{
  "n_layer": 15,
  "d_model": 512,
  "n_head": 8,
  "n_kv_head": 8,
  "head_dim": 64,
  "d_mlp": 2048,
  "vocab_size": 15278,
  "activation": "squared_relu",
  "norm": "rmsnorm",
  "norm_place": "pre",
  "norm_eps": 1e-06,
  "positions": "rope",
  "rope_base": 10000.0,
  "rope_fraction": 0.5,
  "qk_norm": true,
  "attn_scale": 0.152,
  "bias": "none",
  "tie_embeddings": "early",
  "parallel_block": false,
  "extras": ["local attention windows", "paired heads", "gated attention", "capped logits"],
  "init": "uniform",
  "init_std_qkv": 0.029,
  "init_std_o": 0.0,
  "init_std_up": 0.029,
  "init_std_down": 0.0,
  "optimizer": "adamw",
  "lr": 0.000918,
  "beta1": 0.9,
  "beta2": 0.98,
  "weight_decay": 0.18,
  "lr_head": 0.012,
  "grad_clip": 1.0,
  "warmup_steps": 296,
  "schedule": "wsd",
  "decay_fraction": 0.601,
  "decay_shape": "linear",
  "final_lr_fraction": 0.0,
  "batch_tokens": [65536, 131072, 196608],
  "seq_len": 2048,
  "doc_mask": true,
  "train_tokens": 956400000,
  "steps": 7378,
  "dataset": "wikipedia_en"
}
Each number is 128 + 24 x the weight over the matrix's rms, rounded and kept within 0 to 255. Layers, rows and columns count from 0.

# layer 3 MLP down, 512x2048, rms 0.0638, rows 192-391, columns 1248-1279
[[144 127 171 146 124  84 132 152  86 101 175 126 133 127 144 130 117 123 118 116 145 157 152 137 148 111 125 119 126 165 148 161]
 [116 137 126 122 131  72  90 116 108 132 125 167 100 147 131 133 140 141 156 112 110 114 118 108 146 125 112 152 128 152 127 152]
 [115 136  95 169 113 134 126 145 161 148 140 127  78  94 172 130 131 141 172 159 107 127 162 154 126 133 109 124 123  83 137 178]
 [108 114 112 110 160 134 132 117 113 172 122  97 138 146 116 117 105 116  99 149 155 131  93 133 149 113 116 161 152 142 178 174]
 [ 97 169 153 161 144 141 154  83 138 131 137 116 157 116  94 174 164 169 137 118 134  91 130 111 129 138 128 133 134 160 151 109]
 [123 136 148 138 124 128 112 165 130 100 104 104  99 162 193 143 185 101 135 130 141 157 113 115 148 120 135 152 101 124 144 145]
 [127 103 127 115 110 152 134 100 104 154 134 138 123 147 122 156 120 113 184 132 113 185 117 105 119  98 123 146 128 121 114 123]
 [112 120 128 127 143 146  97 123  99 109 136  96 132 109 120 133 122 107 180 136 121 172 139 131 118 155 140 111 109 133 153 154]
 [159 140 115 161 124 114 117 142 126 144 120 149 133 116 129  93 127  94 129 165 111 117  98 110  98  95 108 116 127 128 138 110]
 [126 101 127 116 105 121 158 144 149 165  94 107 140 144 131  91 137 109 118 140 135 110 165 137  89 142 145 153 140 155 150 145]
 [144 140 118 121 103 156 169  97 143 127 131 134 157 171 133 136  80 151 125 117 138  62  86 156 137 110 111 141 142 160 139 124]
 [129 141 153 177 140 134 131 146  84 142 127 116 103 195 147  74  86 112 127 141 173 116 135 116 106 111 138 103 135 102 156 142]
 [ 83 152  81 119  96  70 123 174 134 139 136 130  60 106 141 154 125 101 185  76 108 160 133 113 150 162 108 128 151 131 157  85]
 [116 128 158 166 133 141 107 160 127  87 130 110 164 145 114 102 166  87 129 136 111 181 153 143 171 152  97 148 143 112 127 144]
 [126 135  98 127 136 103 154 147 115 109 112 123  95 111 156 150 163 141 120 132 125  45 102 142 104 149  93 119  98 128 168  98]
 [152 112  98 152 129 131 178 142 150 157 137 142 115  70 136 161 139 187  95  78 110 135 142 144 136 167 139 130 150 113 111 179]
 [124 127 149 108 120 129  78 104 136 151 143 100 121 135 155 138 125 105 151 111  93 148 123 150 112 115 133 132 122 120  65  98]
 [150 116 130 120 135 108 119 115 106 155 116 126 150 170 122 115 139 133 139 111 142 127 138 120 146  87 163 150  94 159 155 111]
 [169 135 136 105 128  89 127 157 127 143 141 170 105 166 156 119 119 141 163 140 112 159 160 122 138 124  75 108 146 108 129 102]
 [128 133 100 162 129 110 120 113 100 108 103 152 142  99 150 132 182 128 170 128  97 106 118 107 107  88 114 150 109 153 108 110]
 [111 129 134  83 140 153 109 126 166 121 161 111  91 107 138 138 111 129 116 132 145 124 108 103  75 100 116 150  85 168 105 117]
 [100 139 140 138 134  74 142 202 121 142 157 123 138 116  74 136  83 101 131 142 145 132 129 114 112 119 133 133 106 139  98  90]
 [116 134 164 144 121 117 119 134 137 180 158  95 146  93 110 136 148 131  98 111 125 165 125 134 120 135  99 103 145 135 127  97]
 [ 84 128 135 103 103 129 111 156 123 157 122  94 115 105 117 148 119 167 108  88 121 163 115 180 112 109 125 123 117 146 127 129]
 [ 73 115 132  97 170  83 142 168 155 169 161 114  94 115 111 135  67  96  86 146 124 108 120 149 143 132 108 139  80 103 112 140]
 [ 71 143 140 114  91 131 127 126 140 177 127 122 160 153 121 107 156 148 149 100 132 143 145 131 131 115 103 132 138 139 125 123]
 [ 68 103 107 164 172 109  88 132 119 148 122 188 127  95 132 117 177 142 146 130 131 104 122 150 125 147  84 153 120 161 153 142]
 [150 108 128 126 120 116 131 138 147 128 158 113 119 121 128 137 117 135 164 134 130 124  91 119 121 134 152 159 110 169 141 149]
 [181 144 111 144 134 135 140 158 157 138 139 117 144 117 158 115 103 103 140 136 139 161 118 143 123 138 131 120 138 115 143 173]
 [130 101 125 123 134 117 132 108  94 106 109 117 139 135 123 104 126 166 126 124 146 115 138 158 137 154 126  95 129 129 132  48]
 [200 131 133 131 101 117  56 169 115 130 143 114 146  99 189 164 148 120 125 152 140 112 150 140 110 136 150 137 104 152 133 154]
 [ 90 184  97 134 166 138 166 126 132 121 134 167 143 130 134 102 119 165  77 153 102 136 105 121 147 120 109 143 125 126 154 161]
 [134  88 139 142 113 145 157  95 131 161 118 136 196 192 188  96 157 119 151  79 127 134 147 100 122 149 167  99 132 138 129 169]
 [122 156 117 107  86 157 169 153  79 103 144 138 140 114 146 125  85 173 150 139 114 113 149 103 120 138 107 138 110  99 105 111]
 [122 120 136 122  87 115  98 131 148 185 120 105 115 169  98 139 114 109 118 129 127 140 112 142 138 122 130 115 124 167 117 126]
 [103 110 135 119 107 121 105  94 126 109  99  93 120 104 141 106 163 118  99 153 126 157 120 112 133  96 118 152 142  71 125 112]
 [ 86 117 172 159 132 147 145 112 120 128 178 124 131 143 155 126 145 183 128 135 149 116 107 107 106 118 144 129 124 120 117 158]
 [152 129 125 132 130 121  96 140 108 123 107  96 109 135  91 152 127 132 154 142 117 137 122 141 105  90 105  97 105 134 108  79]
 [137 107 150 109 147 171 143 125 131 129 141 123 127 113 146 126 135 165 123 127 121 113  59 134 120 132  99 160 102 148 108 123]
 [127 138 117 160 192 139 151 159 143 150 166 109 142 155  97 198 145 117 121  91 138 142  81 121 139 144 132 119 123 107  98 102]
 [ 94 149 141  83 125 173 190 121 144  97  98 153 115  98 146 138 153  91 135 103  81 137 147 136 144 135 127 132 109 126 140 174]
 [147 108 121 129 153 133  86 128 150 101 136 178 152 142  78 113 140 139  65 161 106 117 131 129 115 119  98 132 124 129 138 106]
 [104 119 164 145 136 137 141 174 162 166  99 161 121 168 106 118 138 126 127 123 118 132 145 129 125 121 127 156 118 186 144 153]
 [139 111 131 122 140 149  68 129  98 116 145 160 144 122 144 161 126 143 101 126 126 121 120 136 133 139 113  93 118 129 144 148]
 [151 155 168 111 164 159 171  80 117 129 164 155 107 141 176  65 115 153 110 164 133 161 128 143 127 136 155 157 100 108 134 124]
 [132 139 116 124 153 122 196 128 130 131 145  81 122 193 153 115  94 138 131 131 127  82 118 119 124 154  81 101 113 108 119 133]
 [142 126 172 133 109 102 119 114 142 101 150 114 102 120 107 151 140  79 157 143 125 123 140  87 120 137 159 126  93 109 123  82]
 [136 111 141 137 150 152 117 175 160  87 124 184 137 115 163 152 136 182 129 145 121 135 112 145 140 129 129 105 180 124 134 126]
 [112 132 131 166 126  84 158  81 150  97 137 129 149 115 169 101 104  76 136 144 141 102 106 132 154  97 156 123 109 149 149  82]
 [124 107 143 143 140 141 112 151 126  90 121 178 114 101 147 138 121  80 118 144 159  95 149 151 152 109 162 122 185  99 106 128]
 [125 153 126 122 171 108 118  94 138  97 122 112 120 128 107 136 198 163  89 132 149 131  92 134 165 124 162  92 157 128 137 142]
 [ 86 141 142 153 139 140 130 171 159 144  82 125 103 122 102  71 139 115 168 139 156 171 151 148 128  96 114 154 114 116 138 154]
 [ 96 123 153 113 128 185 149 149 139  91 114 108 109 117 109 106 173 100  98 118 127 112 168 160 101 100 145 137 134 159 122 145]
 [134 147 113 168 143 111 131 117  92 154 108 131 158 140 186 182 145  91  74 126 125 130 124 151 154 175 126 124 156 101 138 160]
 [128 147 118 140 147 109  91 113 146 112 119 125 120 105 101 174  75 143 132 120 121 108 119 153 138 106 108  98 136 150 116 179]
 [146 154 124 127 118 115 138 142 119 150  96  92 134 166 124 167 152 123  91 105 145 135 137 129 109 170 133 113 138  96 151  92]
 [120 122 136 113  52 133 127 123 132 155 136  83 109 109 146  97 148 150  90 117 131 173  75 169 124 100 133 127 106 121 129  82]
 [126 136 154 137 115 150 118  91 187 147 124 165 134 119  67 151 109 162  35 139 136 128 123 103 105 131 151 122  57 108 147 108]
 [164 118  55  87 136 101 145 113 145 107 145  96 117 113  89 154 145 156 162 157 117 140 154 143 136 113 138 111 156 143 126 140]
 [155 106 115 127 107 154 203 159 111 146  99 169 155 132 183 102 151 137 123  84 115 127 132 166 159  88 115 147 170  97 171  90]
 [ 98 163 150 106 105 133 109 138 184  85 165 137 105 101 108 140 148  89 127 106 154 125 118 124 123 113 123  97 132 118 126 135]
 [137 170  82 186 126  88 191 121  92 155 169 100 102 120 122 153 136 155  94 108 116 131 121 131 145 185 120 149 168 117  87 129]
 [130 137 130 141 175 147 179 114 102 106 116 100 128 152 121 137 142 108 139 142 129 143 109 137 135 174 133 135 174 124 146 124]
 [109 155 113 142  86 173 110 154 145 141 110 147 122  86 117 108 121 131 103  94 123 139 127 118 125 129  89 117 123 168 108 127]
 [159 100 162 177 112 143 106 122 158 131  98 146 124 108 149 123 116 149  80 146 129 128 136 127 162 122  94 136 120 138 147 150]
 [105 122 133 113 126 124 112  97  96 116 106 142 148 169 145 103  85  98 155 142 115 138 156 118 149 153 132 159 118 105 122 128]
 [ 83 163 108 138  64 165  93 124 125  84 188 115 121  99 164 119 139 148 136 103  94 127 127 140 152 101  88 123  98 167 123 130]
 [145 131 182 162 126  95 138 123 106 164 152 146 119 124 109 163 126 130  87  93 117 149  72 138 113 151 144 137 112 119  83 126]
 [106 116  97  99 118 127 168 127 143 104 137 128 111  98 154 137 122 121 157 106 127 114 120 126 117 138 116  96  96 129 170 134]
 [163 194 126 120 134 176 129 128 100 137 138 108 135 123 173 125 129  87 108 151 141 152 109 152 123 145 123 148  85 124 160 138]
 [119 120 128 131 140  87 151 151  86  87 133  98 104 116  97 138 139 117  96 149 127 168 119 145 130 129 149 143 143 141 112 176]
 [ 93 115  97  94 129 101 139  99 170 100 129 164 138 109 131  99 109 164 108 108  84 111 149 153 139 143  88 137 122 140  96 111]
 [132 116 122 128 179  95 117 148 142 134 151 101 160 121 122 134 103 104 119 129 158 119 129 127 100 100  88 126 143 130 115  80]
 [112 121 138 172 126 122 117 105 138 172 128 176 135  92 131 143 150  95 136 124 143 139 148  95 102 135 163 123 135 123 114 105]
 [112 145 129  84 119 161 105  99 120  97 135 137 146  82 117 134 166 146  85 115 105 118  94 118 112 115 134 141 141 157 148 150]
 [116 140 110 102 110 147 161  83 110  94 127 128 113 116 154 123 127 152 193 133 161 150 145 111 104 102 117 125 108 138  99 131]
 [100 105 172 100 137 110 145  90 137 157 154 108 134  99 171 130  91 143 132 115 152 149 119 130 120 127 120 153 113 141 123  53]
 [126 155  63 197 145  82 124  95 126 153 146 157 157 119 102 155 137  84 124  71 119 130 158 137 128 146 168 103  84  95 136 126]
 [131  79 121 152 143 150 113 130 132 117  75 151 149 152 128 139 118 119 100 183 144 141 163 129 124 164 117 129 114  96  86 127]
 [ 99 168 109 113 134 142 158 135 109 116 136 183 111 147 139 153 159 122 171 128 135 111  97 127 134 131 142 131 135 114 117 122]
 [131 129 151 136 134 133 139 139 124  88  87  91 154 130 160  87 155 116  99 125 125 128 126 123 109  92 132 196  94 135 134 115]
 [162  91 136 108  92 118 183  70 150 137 120 137 118 143 148  86 125 113 142 126 130 138 134 115 162 163 138 123 109 102 131 142]
 [115 153 143 150 132 127 151 160  93 155 128 145  87 101 127 118 101 125 141  93 137 111 151 164 130 148 130 128  82 143 128 141]
 [141 140 116 126 148 141 144 120 155 137 146 170 158 128 175 133 113 101 151 145 132  97 139 158 145 151 153 157 195 139 133 128]
 [110 126 115  99 101 109 133 127  82 143 132 155 135 104 156  93 138  85 156 112 121 147  80 127 110 173 117 104 133  81  92  99]
 [146 130 165  83  94 150  84 147 108 128 174 128 157 149 123 151 167 180 132 161 145 164 113 192 108 128 118 107 119 135 127 145]
 [ 93 160 152 105 136 148 142 165 148  94 100 100 121 105 110  95 134 139  97 113 125 123 118 145 128 109 131 133 104 144 117  86]
 [158 110 155 153  97 133 129 125 141  98 170 128 139 122 102 123 102 126 108  60 118 142 129 104 106 113 106 106 141 180 167 130]
 [151 141 105 144 112 142 133 137 143 176 114 134 100 131 122 129 109 163 137 118 150 127  78 132  99 144 135 122 196 126 142 129]
 [124 150 134 104 117 163 158 133 122 159 136 112 159 119 132 103 147 132 139 144 124 148  98 123  57  86 118 167 136 101  82 119]
 [154 159 164 110 148 127 133 132 113 156 115 110 131 144 148 167 126 148 162 148 133 133 114 106 119 137 150 187 162 124 126 143]
 [ 99 134 157 133 127  75 150 158 140 152 136 122 113 142 112 169 118 128 190 111 122 116 154 121 118 119 132 138 124 108 138 120]
 [131 105  96 117 121 131 175 159  82  52  91 117 101 122  83  95 106 167 131  95  34 106  76  35  70  76  66  61 164  86  48 149]
 [ 85  88 114 102 145 126 139 154 117  61 154 111 120 107 174 107 133 134 167  93 160 125 143 140 138 148 116 132 100 141 111 139]
 [135 100 128 127 121  81 102 113 104  81 108 128 120 175 148 123 114 148 163 183 141 106 105  93 128 138 125 117 119 127  88 139]
 [127  85 182 127 116 137 118 126 136 124 113 102 119 204 137 175 164 136 150  93 146 104 120 114 131 113 127 120 172  87 105 144]
 [109 128 142 154 157 153 157 170 114 138 130 135 112  97 148 128  96 166 147 123  85 150 102 129 190 117 129 124 114 118 133 106]
 [106 178 102 118 158 160 162 125 141 122 166 164 142  78 110 112 145 157 116 135 122 132 126 142 130  92 144 112 132 159 121 136]
 [130 111 143 135 121 101 112 116 116 113 146 139 116 146 124 148 129 148 134 121 171 129  97 141 124 133 107 152 112 116 139 155]
 [101 120 131 119 104 132 113 143 134 130 122 138 141 144 116 113 143 102 112 155 143 166 145 129 130 147 162 148 130 159 118 145]
 [139 147 136 121 120 116 159 105  98 106 152 180  89 110 128  94 116 162  89 158 132 101 157 143 105 116 128 137 104 129 133  89]
 [143 127  77 106 162 117 123 154 118 133 110 175 132 154 147 140 116  89 143 105 127 120 138 100 139 150 120  93 102 150 182 146]
 [100 116 137 123 102 172 149 121 138 148 159 112  95 114 158 127 158 144 110 157 140 115 125 142 123  78 166 126 166 140  90 138]
 [147 150 127  97 133 135 113 175 149 146 141 159 102 101 114 177 112 104 121 168 128 131 107 116 132  82 135 126 157 106 117 143]
 [130 137 129 118 107 151 108 148 125 108 104 108  97  93  94 141 109 120 163 112  97  95 106 124 139 113 153 126 118 137 120 145]
 [107  96 162  49 136 132 100 111 103 124  74 154  91 131 164 104 100 113 134 158 136 135 137 146 124 157 146  88 117  90 132 127]
 [175 112 133 128 150 136 138 126 136  94 129 154 157 107 152 130 100 134 135 170 125 159 112 144 130 114 142 130 115 118 120 180]
 [101 110 130  88 101 121 135 150 106 104 160 119 119 164 118  95 160 155  99  93 116 128 110 162 132 130 128 172 166 120 144 114]
 [141  73 130 125  91 134 152 104 133 146 125  58 121 137 121 120 140  97 119 147 151 112 109 108 129 113 156 107 115 174 121 102]
 [128 108 101  61 136 126 140 111 130 145 113 157 150 177 143 113 126  71 102 129 135 116 126 128 122 117  99 143 121 119 153 116]
 [ 71 168  87 161  90 122 180 130 122 130 135 131  96 158 134  99 152 139 148 108 152 118  86 122 139 139 138  92 150 123 135  96]
 [172  90 100 121 129 128 113 117 170 146 111 120 104 149 168 166 103 162  96 130 140  57 130 173 108 109 169 128  95 129 113 131]
 [113 118 173 132 121 125 100 147 143 170 146 126 123 134 113 135  93 111 100 123 142 119 115 166 122 100  97 126 177 119 107 128]
 [159 169 128 154 101 114 138 156 134 124 155 109  93 153 157 160 132 115 137 139 130 132 140 135 138 125  79 134 101 116  94 117]
 [116 113 107  91 103 119 151 123 131 132 102 161 119 167 107 116 117 128 111 142 125 132 104 121 151 172 130 152 138 127 156 151]
 [105 162  96 133 136 116 145  85 110 103 133  97 111  97  93 123 160 151 152 104  97 135 102 120 171 112 119 138 134 109 113 135]
 [ 95 124 134 150 129 146 154  76 117 164 114 111 120 125 146 159 139 152 161 127  99 158 161 139 114 131 152 112 138 140 144 143]
 [ 95  93 109 137 126 157  34  90 107 154 128  81 180 109 125 135 171 117 114 104 148 142 114 124 102 121 146 125 141 137 143  91]
 [144  67 119 118 139 182 133 127 133 155 134 124 115 135 136 136 124 112 132 109 126 161 144 122 112 108 148 149 138 139 137 105]
 [160 117 147 111 149 187 117 134 140 126 120  96 190 127 129 119  85 146  77 156 149 150 165 111 127 145 136 151  99 109 131 169]
 [128 120 118 126 125 156 121 122 162 114 137 106 129  92 122  96 126 127 141 114  89 140 124 132 132 152 112 130 161 155  99 137]
 [ 96 113 117 141 128 162 109 126 126 144 148 141 142 121 117 104 124 116 145 132 145  83 129 112 135 145 117 121 145 124 128 135]
 [169  96  96 155  98 161 111 115 129 101 124 117 180 128 165  81 146  63 109  94 120 113 150  96 112 135 124 111 153  94 111 150]
 [132 166 110 166 155 121 110 143 124 111 127 136 116 148 109 136 126 127 107 188 136  95  91 109 144 151 131 141 168  89 138 120]
 [144 112 134 152 147 141 156  78 140  94 172 101 138 121  94 134 150 115 106 141 141 145 159 125 105 158  94 112 105 142 111 132]
 [112 126 216 127 143 107 150  82 142  98 139  82 138 128 142 139 115 187 142 128 144 130 180 137  89 136 146 139 120 127 142 106]
 [126 122 130 127 200  95 143 115  78 114 142 178 146 127 160 133 130 148 139 128 117 110 140 137  90 112 131 108 159 126 128 119]
 [104 126 181 104  84 110 130 117 144 126 122 133 151 134  95 127 107 169 132 156 147 108  70 155 141 166 136  99 105 112 140 153]
 [133 119 134 120 158 136 108 121 151 139 146 113  92 123 147 133 110 109 110 105 124 128 101 103  98 106 135 105 104 120 101 139]
 [127 132 123 134 102 128 109 102  72  83 147 122 155 104 126 149 152 163 114 107 125 136 111 140 103 165 121 153  79  84 102 136]
 [ 83  95 128  86 124 160 148  99 132 144 115 105 113 129 170 123 168 129 179 127 133 117  99 114 148 136 127 146 106 136  94 111]
 [122 149  71 126 133 100 136 121 106 127 151 106 127 116 117 127 178 165  98 146 142 133 130 162 127 119 162 157 108 117 121 110]
 [145 132 135  99 147 124 112 137 106 158 152 130 122 169 131 140 131 168 138 155 123 153 175 157 145 130 131 115 114 102 120 129]
 [124  44 185  99 140 113 139 136 105 108 138 120 130 118 125 106  80 139 142 135 128 104 148  98 139  85 128 106 104 125 155 142]
 [104 106 145 126 114 118 149 131 120 127 137 138 161 103 129 138 134 128 121 169 149 106 153 164 151 145 110 130 166 120 137 133]
 [123 138 132 141 117 140  99 135 150  91 115  82 130  88 129 131 147 130 104 114 151 122 104 140 132 114 148 139 166 105 112  92]
 [ 85 111 142  90  95 103 139 104 106 105 178 116 153 136 117  92 134 143 120 144 134 132 140 139 155  89 154 140 100 144 149 114]
 [160  93 143  97 143  99 164 108 108 123 113  74 123  89 102 135  88 121 100 133 131 150  94 104  98 126 116 121 103 124  96 146]
 [108 116 114  81 122 137 107 120 100 138 111 148 122 158 156 165 134 150 154 133 138  79 101 109 153 146 107 118 121  80 165 146]
 [153 114 145  90 138 137 118 155 142 102 158  97 126 141 133 132 111 131 128 139 163 130  74  87 126 119 110 113 169 150 173 100]
 [154 162 110 146 119 128 156 141 148 128 120 142 141  90  86 152  90 146 138 142 108 145  77 117 141 111 115  82 160 118 134 108]
 [159 170 148 123 164 120 141  93 103 143 136 152 119  91 167 134  90 119 152 115 121 144  80 164 139 136 166 147  85 130  96  96]
 [136 127 120  94 141 104 133 135 129  95 125 102 115 140 117 102 145 118 153 111 138 154 115 122 112 170 138  93  95 137 165 112]
 [110  98 122 157 112 168 129 164 151 142 100  79  96 131 132 117 159 144 140  97 129 157 136 128 135 160 126 116 153  96  87 113]
 [106 103 127 137 108 126 134  81 153 200 161 149 121 132 118 156 124 136 115  99 123 111 134 114 149 122 140 127 127 155 184 108]
 [195 112 133 111 128 120  75  91 111 148 146 107 118 166 147 143 167 156 141 124 105 142 114 115 115 110 107 118 128  72 124 153]
 [189  74  81  96 147 175 136 133 184 132  84 144 140 125 128 119 148  86 142 128 159 144 138 113 119 113 158 124 184 114 123 158]
 [ 86 148 115 148 113 128 140 136  90 105  71 116  66 112 137 141 145 172  79 115 127 132 161 108 148 135 116 129 151 151 161 111]
 [118 152 122 144 114  92 130 153 159 117 116 112 103 138  79 146 130 107 144 139 133 133 151 132 107 112 142 111 121 122  71 124]
 [158 121 112 107 129 160 129 161 129 130 117  73 120 150 128 141 109 114 100 123 123 136 105 158 110 136 122 131  93 134 171 132]
 [ 97  68 136 134 123 118 134 131 114 176  80 103 118  87  94 144 183 123 151 153 125 146 198 128 136 136 147 114 115 138 139 119]
 [140 117 137 122 110 144 134 162 141 163 144 121 102 131 111 139 146 123 140 150 140 165 137 100 154 109 159 101 147 141 138  83]
 [128 115 115 134 183 145  94  89 129 127 145 105 174 141 113 124 146 130 159 196 131 185 188 143 121 173 136 118 145 132 141 106]
 [117 168 137  89  82 122 162 109 112 128 125 133 137 152 101 123 118  82 182 156 123  99  97 144 118 107 126 129 117 108 135 122]
 [ 91 130 117 179 137 136 153  66  96 108 119 138 102 143 103 133 135 169 159 128 115 131 134 122 110 132 161 100  89 108 124 162]
 [162 135  86 136 116 141 111 128 139  77 121 128 101 108 173 148 164 143 148 116 140 136 137 136 102 133 139 120  91 161 101 135]
 [117  94 131 126  78 115 109 128 115 105  92 146 109 135 127 129 140 158 114 179 127 158 184 164 132  96 133 108 140 103 126 123]
 [ 90 106 102 111 115 159 114  91 110  92 107 138 113  92 130 126 126 112 134 170 123 109 152 112 127 118  97 139 149 165 118 110]
 [103 142  63 146 141 111 164 147 126 111 132 121 118 135  95 135  95 126 126 141 148 120 151 124 130  89 117 128 135 153 105 149]
 [131 147 118 160 157 157 131 124 114 164 136 152 136  98 114 176  95 148 123 126 127  88 147 139 157 110  93 143  92 149 132 137]
 [148 145 131 149 147 152 149 120 121 114 174 133 103 137 130 137 168 141 143 118 130 109 164 119 149 145 128 149  81 121 144 156]
 [123 164 107 129 173 103 116 139 134  78 121  95 162  92 107 109 157 112 124 127  99 135 128 138 109  96 162 158 149 104 112 104]
 [112 136 151 149 125  95 140 120 123 158 111 147  89 116 129 116 122 161 143 146 133 129 139 113 132 125  94 147 149 119 120 117]
 [133 143 107 110 128 147 123 105 106 137 115 131 133 137 131 114 165 105 125 122 143 130 109 135 139 118 107 148  72 113 111 135]
 [163 127 104 138 115 124 109  79 126 102 148  94 113 122 133 131 160 149 163 109 116 147 134 155 116 137  99 123 154 142 126 135]
 [124 107  90 159 141 126 118 166 114 150 138 177 116 112 114 134 121 148 149 105  86  87 134 140  74 161 154 118 104 125  87  82]
 [145 130 114 125 121 125 125 151 129  99 133 103 101 150  96 123 109 116 120 160 159 136 174 104 121 147  84 138 108 131 149 170]
 [112  83 113 105 118 126 150 101 125 136  62 132 117 123 116 138 175 128 123 118 134 129 148 111 123 146  77 135 138 141 142 165]
 [196 145 131 119 112 134 167 132  97 153 131 142  90 104 122 123 116 123 132 104 114 140 138 114 154  82 103 134 142 112 120 130]
 [169 135 133 132 155 104 119  78 130  72 161 111  69 156 129  85 143  64 106 120 118 155 125 109 140 155 149 115 137 100 109 140]
 [142 177  92 136 136 155 108  97 123 139 149 163 164 171 130  74 152 127 121 128 126 149  94 120 138  87 123  95 155 156 191 103]
 [125 173 114  90 103 110 133 107 123 140 102 132  97 116 140 158 124  86 129  99 105 153  95 107 132 112 151 142 139 142 126  66]
 [ 81 108 118 155 163 135 140 123  69 134 144  92 149 139 125 137 157 109 136 105 134 126 134 121 113 136 150 160 133 132 132 134]
 [114 156 142 133 120 127 133 153 141 112 164 122 106 172 124 116 131 112  99 173 138 115 174 114  68  81 116 100 111 130 181 177]
 [196 133  69  91 105 139 109 110 151  76 113 125 122  83 139 135 154 135  89 153 142  80 112 131 102 113 114 145  80 128 158 136]
 [144 120 139 110 134 122 142 136 133 101 133  89 167 115 117 125 124 131 102 146 151 111 110 132 160 141 134 106  92 133 150 136]
 [107 127 153 136 135  90 122 130 141 138 170 152 130 155 160 132  80  95 153 156 140 114 133 124 142 149 109 106 155 150 140  94]
 [129 122 149 118 124 121 161 138 149 133 140 147 122 120 125 123 157 131 151 162 118 139 156 133  84  93 146 114 139 138 125 138]
 [105 116 109 144 102 121 135 102 121 181 129 158 139 177 124 169 130 110 139 133 114 102 116 157 128 126  96 108 149 117 126 130]
 [134 102 126 149 137  95 133 119 120 110 127 169 113 106 119  92  56 163 140 160 135 103 110 141 142 121 127 143 117 100 106 115]
 [142 125 133 108 149 127 187 129  98 141 121 129 151 146 131 140  95 156 145 104 124 127 154 152 161 131 119 118 155 123 120 144]
 [139 119 115 121 153  93 158  99 123 133  92 142 109 154 127 156 139 122 101  88 168 156 111 126 120 135 167  88 169 128 160 123]
 [119 139 134 159 113 134 166 141 152 178 101 114 147 167 115 149 146 181 113  99 163 121 109 136 126 100 155 116 145 131 118 140]
 [136 123 100 137 129 176  96 163 138 135 139 171  76 109 160 161 144 143 125 125 104 177 107 130 127 125 146 151  92  88 113 131]
 [144 158 170 126 131 137 120 135 107 134 161 149  91 146 186 128 123 100 109 181 128  67 136 109 164  99 115 128 115 164 145 161]
 [ 98 115 146 146 167  96 122 107  88 124 146 120 156 107 138  96 163 110 125 139 163  99 118 136 150 107 108  98 123 160 131 196]
 [114 144 137  64 141  77 155 137 150 161 147 132 115 165 121 123 162 117 107 121 116 125 117 142 110 140 153 140  72 111 118 140]
 [129 134 141 111 128 118 140  92 142 152 113 146 116  96 172 174 121 102 110  93 108 151  83 126 130 123 129 112 169 150  94  78]
 [124 125 121 152 153 140 140  94 129 152 127  99 135 168 103 151 132 139 179 150 129 110 148 140 140 115 140 137 108  95 140 140]
 [157 138 149 117 169  73 139 106 116 133 123 118 142 118 144 118 168 103 131  91 104 106 142 109 113 150 116 105  85 147 137 116]
 [ 72 158 144 101 147 127 144 107 139 123 120  94 144 132 127 110 125 127 132 138 145 116 163 136 132 141 157  81 161 139 175 108]
 [126 130 124  97 134 119 127 119 106  72 125 121 110 137  96 100 138 151 106 130 111 115 142 110 129  75  82 116 155 120 116 107]
 [122 154  79 144 116 144  93  89 118  87 122 122 145 108 132 118 152  87 126 135 127 148 127 113 107 135 100 139 124 108 130  77]
 [138 108  70 143 159 170 126 170 153 116 147 145 118 149 157 150 160 164 166 127 138 150 117 147 107 144 152 129 135 134 156  78]
 [105  99 112 114 119 127 106 102 130 114 109 163 137 165 120 126 161 142  87 123 139 148 133 123 119 119  89  60 140 136 124 108]
 [147 134 115 188 131 130 148 144 119 113 169 144 174 133 141  96 133 160 136 127 136 118 128 144 103 115 174 134 189 123 159 144]
 [154  70 157 125 177 108 150 107 124  95 180 152 131 117 161 129 165 144 147 129 119 145  99 133 107 109 116 148 171 148 108  94]
 [139 165 121 130 143 112 153 153 119 140 100  89 113 130  92 136 110  83 105 100 159 138 105 141 118  83 172 154 124 171 114  95]
 [147 135  95 143  93 134 158  97 112 133 111 190 108 152 184 127  99 138 112 134 124 132 107 106 154  85 164  95 140 126 116 114]
 [121 105 120 140 144 129  93 131 116 113 111 134 151 127 167 202 164 116 139 119 109  81 153 141 113  54 112 114  84 139 122  83]]